{"n_layer": 19, "d_model": 192, "n_head": 6, "n_kv_head": 6, "head_dim": 32, "d_mlp": 768, "vocab_size": 4096, "activation": "quick_gelu", "norm": "rmsnorm", "norm_place": "pre", "norm_eps": 1e-06, "positions": "rope", "rope_base": 1020.0, "rope_fraction": 0.5, "qk_norm": true, "attn_scale": 0.186, "bias": "none", "tie_embeddings": "early", "parallel_block": false, "extras": ["local attention windows", "hashed n-gram embeddings", "a smear gate", "an embedding shortcut", "skips across layers", "LayerScale"], "init": "orth", "init_std_qkv": 0.0678, "init_std_o": 0.0678, "init_std_up": 0.0678, "init_std_down": 0.0, "optimizer": "muon", "lr": 0.00723, "lr_mult_o": 1.52, "beta1": 0.95, "lr_head": 0.00785, "warmup_steps": 107, "schedule": "wsd", "decay_fraction": 0.945, "decay_shape": "linear", "final_lr_fraction": 0.0, "batch_tokens": [16384, 32768, 49152], "seq_len": 512, "doc_mask": true, "train_tokens": 325700000, "steps": 9961, "dataset": "wikipedia_en"}
Each number is 500 + 50 x the weight over its row's rms, rounded and kept within 0 to 999. Layers, rows and columns count from 0. Numbers have three digits each. The size before them is the row's rms in percent of the matrix's.

# down: layer 15 MLP down (transposed), 768x192, rms 0.141, rows 727-767, columns 64-95
# up: layer 15 MLP up, 768x192, rms 0.265, rows 728-767, columns 64-95
down727 101:380467453517510486550380425484442518463465526526502407557536532549523459436462484559495481405541
up728 108:421561495493565488409492491562538536533555449469475531579519416611508505564414503508441596455509
down728 102:477439505438462471394562594569482485514435471545497540489476482555500497388450486446546562455491
up729 098:447501512490477477544540457558485529517547505487457464557532573432536519529549441529541433491491
down729 106:520500505430541457440499469501501536499487514419484413472503536510492484498543466495518511530516
up730 099:450550505605445435516441532557437594475521454492526483494544414501433497524559499471607556498504
down730 098:532479515495494492495520560484463492592553509477556544416559577499557562430596452476544524560517
up731 100:481416491489467486533487534531581552552525376484492509518475548543547509501406539535639559560464
down731 103:514495423606609516519494594382546449532543407524529459540483502544590534621538625559446424544496
up732 100:521518498497555502563441536430541606542518486399493511491433527498568484545464453570450528522484
down732 097:447507496452553572430502544591548475474433535466477511533559532548536488520491544472498472574562
up733 096:528465457527465532479522434490528594523474486455469530591568529539453506524513558533487442468431
down733 097:414541455516395652607470520486462510494558522544473412521459547524514465490594575550480557461497
up734 094:503515494521463510499550504566552535480593541359469464491481506530504533464509388437450495468455
down734 090:454617484534478417491566619560461521510565471485573533489514510527564434548528584620556506425470
up735 107:505546397452439534578505524487547564481513439563527451484589407469493501541512527439477514385481
down735 110:508533444462409521509572534472489533455515538572500528504504377470627511547479549479463424585535
up736 064:542471502453399542518426477488573485553590558511506488502391507560519566464523424515499440438537
down736 077:527457440481442484635612505584479564498407469511524468476549508444506539549505471499536477576491
up737 096:476545546526449480453552497499431452524544397571473488513430507463489576438409523512480499452463
down737 097:482491511465540504433439516556473546568506542527472505510460482592532485480490440462452525501564
up738 100:427504459530525547569527518468526559556502450472361490483451532487459505458517568514426515532479
down738 093:469509523550487503456429448411566589493476478412546497477528565486434518443433520495483561405540
up739 092:443479489514480499564466521522473519494483465539484423499485486505472456517567549545457588519395
down739 097:491494527569447577497464538584587564461541476514448388532477545588526502479468587483473449525503
up740 105:467491483605502578446573506532520521534419455466451496422566400533450484651430435457438422556551
down740 102:455425409392575411543477531443481463589495503457427474514480508533554518447517413489499514481421
up741 097:508390524513439491497507481470554506503492426534581566482516485504390540515525522582478541525397
down741 095:534459509440499494506544413488526545548493506461610527595544425450449486511525613452404524568436
up742 100:496460530532458475480531495533484501593414457519500506436546455421522458567451476513467518489477
down742 104:473582483520508455451532507566535426560495524496497491487457478485405415494567546499464491547569
up743 096:483494528594448530519643572517485530512452471537547468480547478472514560624488525577501539578507
down743 097:524490497488486386523514576453529492515558447443468482553597498585445517424522502428465535569417
up744 097:500568472497429573535541453383510539562559451565517521483500626597557462533494415493502527511444
down744 093:556545532435545546470483461423459549468499577516452438461502570555500502492491542511510561545526
up745 093:519369551533429484536505486551549513480586524566474487533485414550499567509506497488459476507494
down745 086:461422541483508516530475552494605455610534429492501476482549405557513429544580483403490440468555
up746 111:527413460446471457515498540473513641545543464487466642494488505498416495555507541494536463490615
down746 110:479465597451458467511517484501482575566464468472403530519519504594450607453470533490477470531539
up747 096:517480451533637514534444459497497459459482516402461580548556468521510464513513530499513448585556
down747 097:547449552482544479461579457458479466543553463419532472531456492459450495481484438476532517526515
up748 101:503483445502502580420459507496441466457568538497528488558593585462513494536549510507513496496374
down748 099:409480494449432523468515520524540514519574427428495604464603482559394417475407460601601473515493
up749 108:461624498438503514406480567570556584531543427586496521513489441499525439539574462458608554479390
down749 104:428586468509610416466435592519520551478493486455493569518501536472487514556529505499565546529440
up750 101:459483492529468481510510625454524529525520421496464489508512536548495479580402429549502532514509
down750 102:511525517543507512521456539502534495404571519636501481467494546500553444560478632592501503503503
up751 102:433510471494438399570541583492392392524481479517547507524547483503479512509485503529553487575530
down751 104:612464562483428485502441454416413539486602536512452487443507481483567588445438434519517466566409
up752 105:443480487561480520472500498534543513469540470525381437499528438545550567530521344489499485534501
down752 100:521432408506435555450472562439533519506526451512517480488450548481557474533549590559432436469572
up753 099:433534535531563498497487463474508534476498482521462492450475549492529470409460524516550582498487
down753 104:478498561412568441422487476480493495471440466447565535480497543477508600513466436520555525479472
up754 101:471388398587507556543541559496470516441450540475558428479517459510577482422494489487572558460510
down754 098:579603531505487555512429449540522485554547502525561594480592560484524410552513608464522436389487
up755 092:487443518538426524530311530503543524502463463510499471601469450539512520483563397507518541455430
down755 099:446482467543529512472570492445393489454535446521474487545482535436480427569571518478519541527497
up756 102:471512556549484499496554485465538536513573428485558488510456533484423526451445498429564567486507
down756 104:527457500522540546524508576536506486429581584527624499491592507456462524509557500456563531423512
up757 096:373471447472457566457488464460433507556581514486552450508445489545423419498500505517472509497503
down757 105:464520482433490598383511518516517428477554581523503405517419392443472499552595596493520536533508
up758 105:510459508432550436529599494528523490499470409502417496434562484512562527488558510467482510480446
down758 101:545464495468496501532523482518534551406533534510379472545499585586500466472465544515492520540570
up759 097:433433552542492527530562520349491457548439440509467555525497491522423419455495468558502532510574
down759 104:450455472471482522446521504513621507420493504395497582462384472344449531531404472498551523515474
up760 093:530535556491539552594584491434540511562448493435490519453402462528611479476471513605472515526424
down760 093:480538608482465429519463485519527476508557480463488515577501511531465528464531420443550492552514
up761 093:496509529449565445459528463562483540507419497587524584458539491490626509551496518465495428606574
down761 091:582482517426440494504578601427575565482522545548465477520505512509504514521559549561487465536468
up762 100:432558536405387390453486433499556503504601459523474475497502509485459478449410412510521407488444
down762 103:510525487571550527528547595485519515504510502474542513410436490501446518536509440496476500468500
up763 095:560471421487415569414532522507496516369617489563516562521468495604582488545445446478452556558490
down763 096:642539460500452493389516498528465507534505530496501503486535450487423429587321529448444512514472
up764 092:508494513565471498474548479476504510484455429530607616457503624403480423496457415526568519512525
down764 092:656495544550385468458514581496440542466547419518489450610526558518460654458491488507471501506568
up765 105:381471551527453468524615486631509488511490393598424571484497574458513485400485462472475471515501
down765 103:477546455562541517493571533467499517527481461494455394581475492435464413487537569484447495511513
up766 106:496531491464496477565557375510611483448553472454580522482572481634484488460513482525430504543449
down766 094:450515538501497545402484598476565497539475455499501484545398427505435504498434454451537537515407
up767 108:546519503575537444513479477524452441468451506420492575539558511504451513510565491527503544433480
down767 105:466482463580546566423488624475469460541523521473519499581512610480490473515619520570462537596485